config = dict(
    n_layer=12,
    d_model=320,
    n_kv_head=5,
    head_dim=64,
    activation='squared_relu',
    norm_eps=1e-05,
    tie_embeddings=True,
    lr_head=0.00997,
    final_lr_fraction=0.1,
    batch_tokens=[65536, 131072, 196608],
    dataset='wikipedia_en',
)
Each number is 500 + 50 x the weight over its row's rms, rounded and kept within 0 to 999. Layers, rows and columns count from 0. Numbers have three digits each. The size before them is the row's rms in percent of the matrix's.

# layer 7 MLP up, 1280x320, rms 0.0666, rows 210-259, columns 0-63
103:575491527474554455518516534556498442450447598445447517561525436472561550616488445484503522466468485572482494585570460516548526479488519519435523581534456548526637391538530437528470541514628616
091:474539474483512527535571542454456481582515564519508453572442498384509492571552483430529531433503520601522551497546593590513396502485510520508449488467586502542493575602453459487508527546575453
113:495404486538474478468510493379424508442493477503498534496510518527516425491494429533531587539447485522476442517533524585492504483588501528357408468420502507417398516477512458495434441524472559
119:529523512475480446472496437428523516531549461562410441519544477472550540482445509453575470520487478542517451491519512545539471522560452502492486495453471494465523480505504411581443487457487606
086:497442493499494477546450487534521552471493545445473465577532464523484460499479421542497471435531485622447496493460612501504449497473485569469561489502540479506513441496547495459584514448482487
099:515556442402558507475573525523523419538637465497508427482480432515542553477597495526516577521487492505399484494536493509489468516557521520531482486410531455585621518499393525512474456545481485
099:499520516525490429508531459464494505447466490532566514486513515476554518507541515584486493517518591540410529538530521525490516530528434522425355537491464505510426532522482510542467481538512547
091:413498632498549512464485489479418538475500559489461484558523553555515450625406508545475483439451520494524569503537509489609550453505447543506482528461483529534568564531480426532496479502485588
099:569539556420367406502448495503506456520535490496493496593491474509514451451526498501489533500547540563488440568495465517440492506522623548496512491495558623505590532461519494508502561488482550
095:457483417556445511424581414392440560626627450470515482541438484527510458568479510505519446336509449456518500551584520567515461520615604488443540434414496448482529554428555498522480453398502457
099:458519463415478503566547418426395552508509452492583526456474482535666512544527476465478618453495458451483498500467510574452419533492496529524454499496498523494459511499590437542571576580448518
102:463500460505574531502583516491556613465469425505485545475442423450535524496445505526597592525467481571502395468506465511472496561514525416534465478527556461497547514577488466467434445582520472
098:560468494612528553429521445545499491524562459507537519525485492491520476520485504499529585433502528598552519497449534559545537489470541441586432480505538451458435433421603449481571448525539443
099:533512485479539475556626505548521465465522498473502454554414536467463540479427502508550519433420490553508419420424626506414508491548548469520579468468565509465506464569510403496395475519527556
106:562567436485502477462573469446500418609517454560505480490447545549520570459469430499469442445598476544448528485512447541502490566524532469510475507411438566557508515427607474616446506435457453
090:437455554457526460555454461416361526554547561498578500468504439574583504558452514521513468612544483526550536509449548620530548518547497478457498482415471521470479414481478548473578493586477446
092:503489434506444416472504507492448486516510488520545441460523543422517548450516440544533542401516441503407454473569501547481489522523458502542425497413400374405434458563481577508465544483515540
095:483516414456568411484532445437494573567506378425511525511452509484528549398447563511440468504514469597462479530432537447384488661615484541445427377511522457390551509444515462471447470540495443
083:533538459556583502450420539480491507516574419493508440533567486466566421416555482548503507511514563482452576507537516601519533555527610405524435506430505509473486509397449501606424458600490437
082:541580464571436470481409432491509515520517525528491519536583505520521438500471449448409510549508532577471429445481572520476552542562532516421492417459466459507476548563452490545481435538527461
102:524567492462532537431480479512502530490426477534557481496492522484527524535468513521503488546519533566535499440430579559415433435645454535533463466444526575486445491497545449571444403480518536
088:520527614431479515493530492434511468479466514554549454487533505474483432545615525478585514523582558578522473494453576566455511552452550521494491531542574439526482543523439551497533472592515407
100:451485476552513468562510501503493536445449454564622545517466491477548411555558502556561588484419384500481542471539490527447525398480520468567421480504505491438428526447460552591521452518497494
102:500501561442542457396517489427476473477501499591508514560598534443546486481528541514468427577553502492495497463467575487443512520485500496469466497413511496421588525472448484458564542457539563
108:489386498484569545516459452519495534580505491480470539566427512528560490459562367551545455505504513513413505441409480517529493510569486571500459416432437469494528507500491520575412382557530507
109:518502412422545496499467507477481518564525530551489436455440436440542566449459453458588504492419465660520539547589448512541481556501442439496486479494551515479433491581508548531510497407585474
100:560511533534479547506517523581538523572591474498531452595451401477531556532461379517477553408522413527444435414518528503520538514510495499514497435414554492479504515551568436498483577555537506
112:426438440556475497462456531525415497476584513578627487524547442438539476435470487551572605430448507477505448596461572522526548556575552439447563482462597437385464538454581513551550411492612418
094:511528519494514442516439435509511465466509519506530432533430469504476478440526484500542542507378516477539455486586495549518428559575477554452498560496439469508476442548486543486517435587556529
106:429483444461454494575453528518433547455477549573547516549489423427494457485540551460503547488525503512471456543481476526456433510540515525525456459579544517489457485564423554552417463582524489
084:504522525414496476545584442444501517396547456495569508471454481567615511571478432488582512508610529572505527547484403528534480596640505458506414400481435498568554523476492513610533398511505467
104:497478479431477542556626439442458420462549503501557518480495516449535522533459463457476595447567535459423491543532469476490471537458502528513464562429491576479441482469466529611372478502560502
098:477459436535494533523423551449498589514429476518612517482588428537549543449513475487478539519524418499400524474549438527521507455556524391579454469535466476531458515472479529530484538414541394
101:497534422442427536561449501486549532578428485517498433524503583473506447416495483600516614533463470502419501501464500530464560527548512440605532447539533478486644523447466404572526515430590496
098:565489525409539366481559524352524546554446464516516440506454406463556650588500429536551483445486595563505476467427465542582523498548529453560475415497489514469505417567569428519543525538492581
098:576487463491433489502562558408440458532437532461566558464493429487533485585458483609420472504527470486467426496591464519436562395451421556508486437538441487527472482484461562529473531399608509
109:450552438541545444513590526463483481569536454500536466551461495559514502592663512496509530462552596485481565518504487533507525604516606491492490390545480455562457542542451543482404477560550480
106:453491525520560497513549478518515396472496513521442457492441489493523543611465518522490450517428548530530454458541464594484468522526566357452507528504543491488496454545538446550402515558438530
106:488543514546535545473487409471512441448431451483654536486556449509587503582474563570478532383521493460405534419548515512518478606495499515568424467464606413374572539532511488502503520463492555
096:516529457560448520544475495494495500474564572463475469454458475505603474474498631513461555499514573463341508518511444549526508576480641451497466526537509501454510548514587575459484501533530488
100:540545446498530468517494454427472487437493477485571482509546449468596503511466486617410596412569495528435477496455540516436475487527439537570511441483503431513492468570521489457548499594484531
097:402542498469486528446417583530496545422492560501527583493480482532537415512444479505486449469501480536529512546589463546506497473538547504519445481464501508454449540430494502500417491422559485
097:541507459489502426384629517542492436504515526499516456476424532434521505538429518567514509438498579483420514450467557516470504507549612432536498476507531493345449469469514485486564447557509538
095:430557567402479523490554508482553608517491406489525413483520519462495477461516570583467506447551417460386463540595422577412369468454488442500454479430428437504520621430407564543440610486528455
109:548458487554432530556424445392429583510511436547557480483525473435536547598504473515571524522481488459473437536450528634521447500549550508478456466494552559503520457421462498570457439421534497
096:509486523570502516543574478510405521410480543423519498464526461484568470540465501597465530565552422594505411469465465548429478462474434537427489478467516454470551540491551470473489540542570562
104:454571436491484560410583552449451538498523504518438531486512412547532531420513486430506516516483509473547540418584542556444439489481409504500522442498527493412613521540503442586507563494522469
092:552441446518507539476537544429491448519440487499547509500523456437516504445416555443533464559469568528472485486514494554491521475576541460507530465476476603460483522458561406516532483500567541
102:464517570528524431502505558494446569519494479513644494518540539463521438436538482497492461483452412561474489463572515565509414483470497546475416507545549530517508506454527525523509526587488512
100:534489457455494470361551592533469518445577546492545384572546487442514474572505605521507614435454406545432558456514441593534398504518493505438589473451475540425448494500510554524475485534556489
# layer 7 MLP down (transposed), 1280x320, rms 0.0586, rows 210-259, columns 0-63
106:422558469613534520445472467417469539526463449515551568436537450493587526436585489510530536537530483537563555494550446518456579443502479485445454430583528426576403520462440526472506514403484499
094:451480414563449572490464447439527523548504488543491480399457500637601496453526454535429555472517485501444493498523438585559547530403469432536505470601464473520501588479422548579529520519520532
111:528594498497490443508457548516475520506399566497574507493468494546417483568578454501550462412427472486482401562514446492542515507438489428479497551488530551417446547473452586545463470440546533
119:462514444628440560506521509523617481646543486462565505565553531528461480490467515534490510559479440454484426539467539466461421479536521498496540403536508492559406491451473536441507476469413432
087:537493570537557469533601532528529482491519475481503454479547573555548504497479474444496502606564572428533558416442488521632429491483499514509438575407450494485475457509448482566407495528459510
102:516503508479462423465501475399482506568422547483588504523395483503481576602452603554526475488522509572558508451484546463483521536455511502449487534506450520440535487486436397494515465453507583
096:501505350528427589511497511525520470512464488513400544530594428553398467430570466472450526444532542532455478537488568435488523459529557499555491547547441436473527464506511426549479580515526553
093:570427465504452345473609479498494498545527367502545449429465535456560635495516488484595534553528517521492575553429486567480582442460504457548514447425490498406480519414582494482478556484500435
098:555527564460503580508482532416491489332555554508476474543441607569525551498490533487485504517502498509545546395507532537494491487463501531444506590558423496653358438484584405455518536555447521
098:459513408580514517596509480494572534556518470493531518460502542507502463562484459524510505508517465473508516469468518546485506442487423479490592567412477564409505509553473543557468412426436504
099:561504476488410509438538473465461451539531458483552558470510511476441456493502513555488577568425478489466480496463487597521513462458624458485525494493544551530521527384488450531506550519543526
104:440515529482473432631502474430566530501472531403526476601442503514523444488440443505557507536466535435520590491535459470521442471464538546473512421536609444553508505441537460583483511532506502
101:516474598593423521442476410555521483513519598548511633475472463466552481471404506485530491486475490523500545540472598526452514516450525523521395528483457594445510489498581436513484494541494455
102:573487542424517504546589482450452499548451467451510460488402484546479469531419470453536470501455520493445571549412583472510386456540486516569428492460504525489502439487517499391542536438481534
107:510432493514481466531500500543522486492512519576500518462539563479517532478461402470546435526493458488558508484597510424452439472474503542498494481581477540639558545493497591493479566405405470
095:384504454521465576500500502570527564544469565487495548505470489507476524537483449563473455498536397458470437469537538494550535467507499514459504517529447457552630554523461456467557485551508508
096:454516540524568554541509527595499549489431451566626459480527471473481502471513535489525380504471468530462539484580473355572535491435432496475491569543595556523555568509523478463507528422495495
098:451452503506509525581558550509535626539524459504486476439543482437441542513490453540489518427426450519478527473470479412508541458683531503416480515529446537498458564495580520397434525499520505
083:549462476502537548548417484537557496478413523504449490549635540463510511506544516480481526576489478501471429587468521477549532482479528425390489492624550483544538596485585450413431516490399520
081:588484484429532492469512580536464407515492507417548448473473505449529552535488568493514473462441499521514603437468468544516506414397466471545562595513508485446551416489421525455552512542409513
103:518511489442513509455450485472491505565462431546441460522517565486552499530560468503431468550460469506482523493480558394526407402585563587515484524511491485395511302495482524484465466491463581
088:552463486505531553507574505531481544518456506477503538572554442434467519485441459445523479535539468419485517446542448536483435521536468465475484434561433513509411495559524490494496534526432482
098:559531433509472446549489495546494558540404464357468528494492533558467576529493553554459425504476476480497404488513534487441600420481558502500573520525450435622568475484377540520494539500582532
102:582522506543597442542437574449538558411527439474427517510416536507490559490417485422490508492462424527487545441481503565590398361567508409501546512445540438502408526471555465474535564476559431
110:538483491474611475510414495509539444545501522477502497465582475490493520465439492464455456326447440485461468533579553451517525521466456514467566507516520492541521484491495532493520501489437537
112:592526501550500413518444495467505495486471544517544485505469488465547455533515422420513554510540531510606517501515452450472451500611558554462375526467549579476473547525501565474486481499580480
100:477511588527497527492432450621565562504483476456551602563537481515424494473530401514453422418528476574472329471552516451532484524482505477437511434428521452623437460492467398448475426525451509
113:381494517467484543457528519458455480536483586497501472597554535389536552483506516467471391447505469485498492470577525533456476496498564486477511461484501525402482537546527485546530501534449502
095:492455515560424473452515458474433520639414460521538441407525610470555562555497558431469540493582451457419501609425484416545489503497504483600494516554523424481509535412526487498576538481523469
109:498448584481543437370477569470486508509555476528445552498397428446476494535507512474432422457456466435405487537454478589487425446437440498513496513471564495422506410536521478444490524469481562
084:534506530543593494540472489525556490543526595510434518522535498460429401475544550489458502445465470512571559483528478458522507462404438580449531626569550397488445553459469461434449568521475490
105:525453498513504452504539550489429486568466547480442433551498468548442527458531482581384474473503540496452554554352470464432468456499563414581510562489481588550455535572460450515524485391522513
095:479480623468486498455537400582525457534620534473443497511455486493573503508506599597430426449587570550579527506498539602462543561579489594571464509393616467481529569497415516467501467489497506
099:541446465482532473485468509414481427541445446418532448516425479525489567491508563545468575552419540477464616411459489419447490513504526537462548543531504539464495420398517491535469530478487499
098:519554459504532428570465645540630553452415416575491477483483497411467554589590451450594589443563549516417544482397481470525534552484484536479598378548479486484351376422521528520539479504461522
096:530585545583519456563508492564545451568519493400535404542492514534494435515552566502474438518492507455515487535492414375510520419477503470439482437560519476566495520426405530473523476541532542
105:539580577523567585524571484509448427474516466508529527476496503517523450506463497494483506604535580544471494532504508470505520472486524502489599627451517402504481492386479507480447516454643558
108:466480483574592557495502451506451536428472479488422485424399500440494527426469450440519500546590485435507519453543499437477533445442566454486553510509598516476479395485567546694536516591464488
107:544537494476489498518519545528620479495499528554477553422459479467529531575442511545506519533472487450484547470494522473469523591467578437573396497469487526477472500506588462564545438466365506
097:494576553454539539483527521524421432606466494508484450575435562607483489511446552539482482563440620560548520514414458519524457470504415464496493562513576532442496640535560392421485496473368525
100:468488501476547434550516543382405474490444466433558442469469495557524580512413401554561413530533533467503436458435447552507562496531437457463467558454512552483476341464531494547491543417429520
101:505518469463449443510527545465446499467429513504550458464531543486573462480566481538500509432461522523483540598527497477508448485572400459494567464505517585455446381561481519598629454495507552
096:499518511533549484412520439476588492481487478520559424481379586467486507519420470517515582528380483504544521463527537392482467439417407565476561519513445412467485467568430410506541480580438568
089:519449450537511477505456456529589453474532479509482495445547445499568590554497491420492530592549531577456468477458491440563574480520476521478517545532420429538495498481506551548566447551435475
104:525481540421402474507565543510539457454510519570504532536550395556426512457522500484455520489527555527464471564513519461559565566573555508482425529447522493531514517573403469541465475504572535
096:458424465519510565482488513449452549503605474584501495443457462463384493403539605535487457494463491517403423510519435479551459582531607525516475388505436473558488451552529554446503495459570457
103:473476550570548492569528495626545488433478576564540399437475495489564425508596587544476450454565495559481551508577479526466497599497483463527524463489533480500535520558496467553453537529522499
095:482461483507585521477443461512497526376556462568443526457412521431569390492525460483575561527458461478487477491457537496577519475596541365527515523463522472517470459530563495345519459510489448
105:536463467483487422481545469420485430481573488434506523544477530479562587553427454519525552520507529536536607530480425462505489514542435519485442545470553491428570483535497483522455568502577457
103:441447506560534496508468458483455547398514531425421481500509537430531484547554473435477552442482470554484570489529483515491519470495475529526550501522495532452582519444492506444486411521510496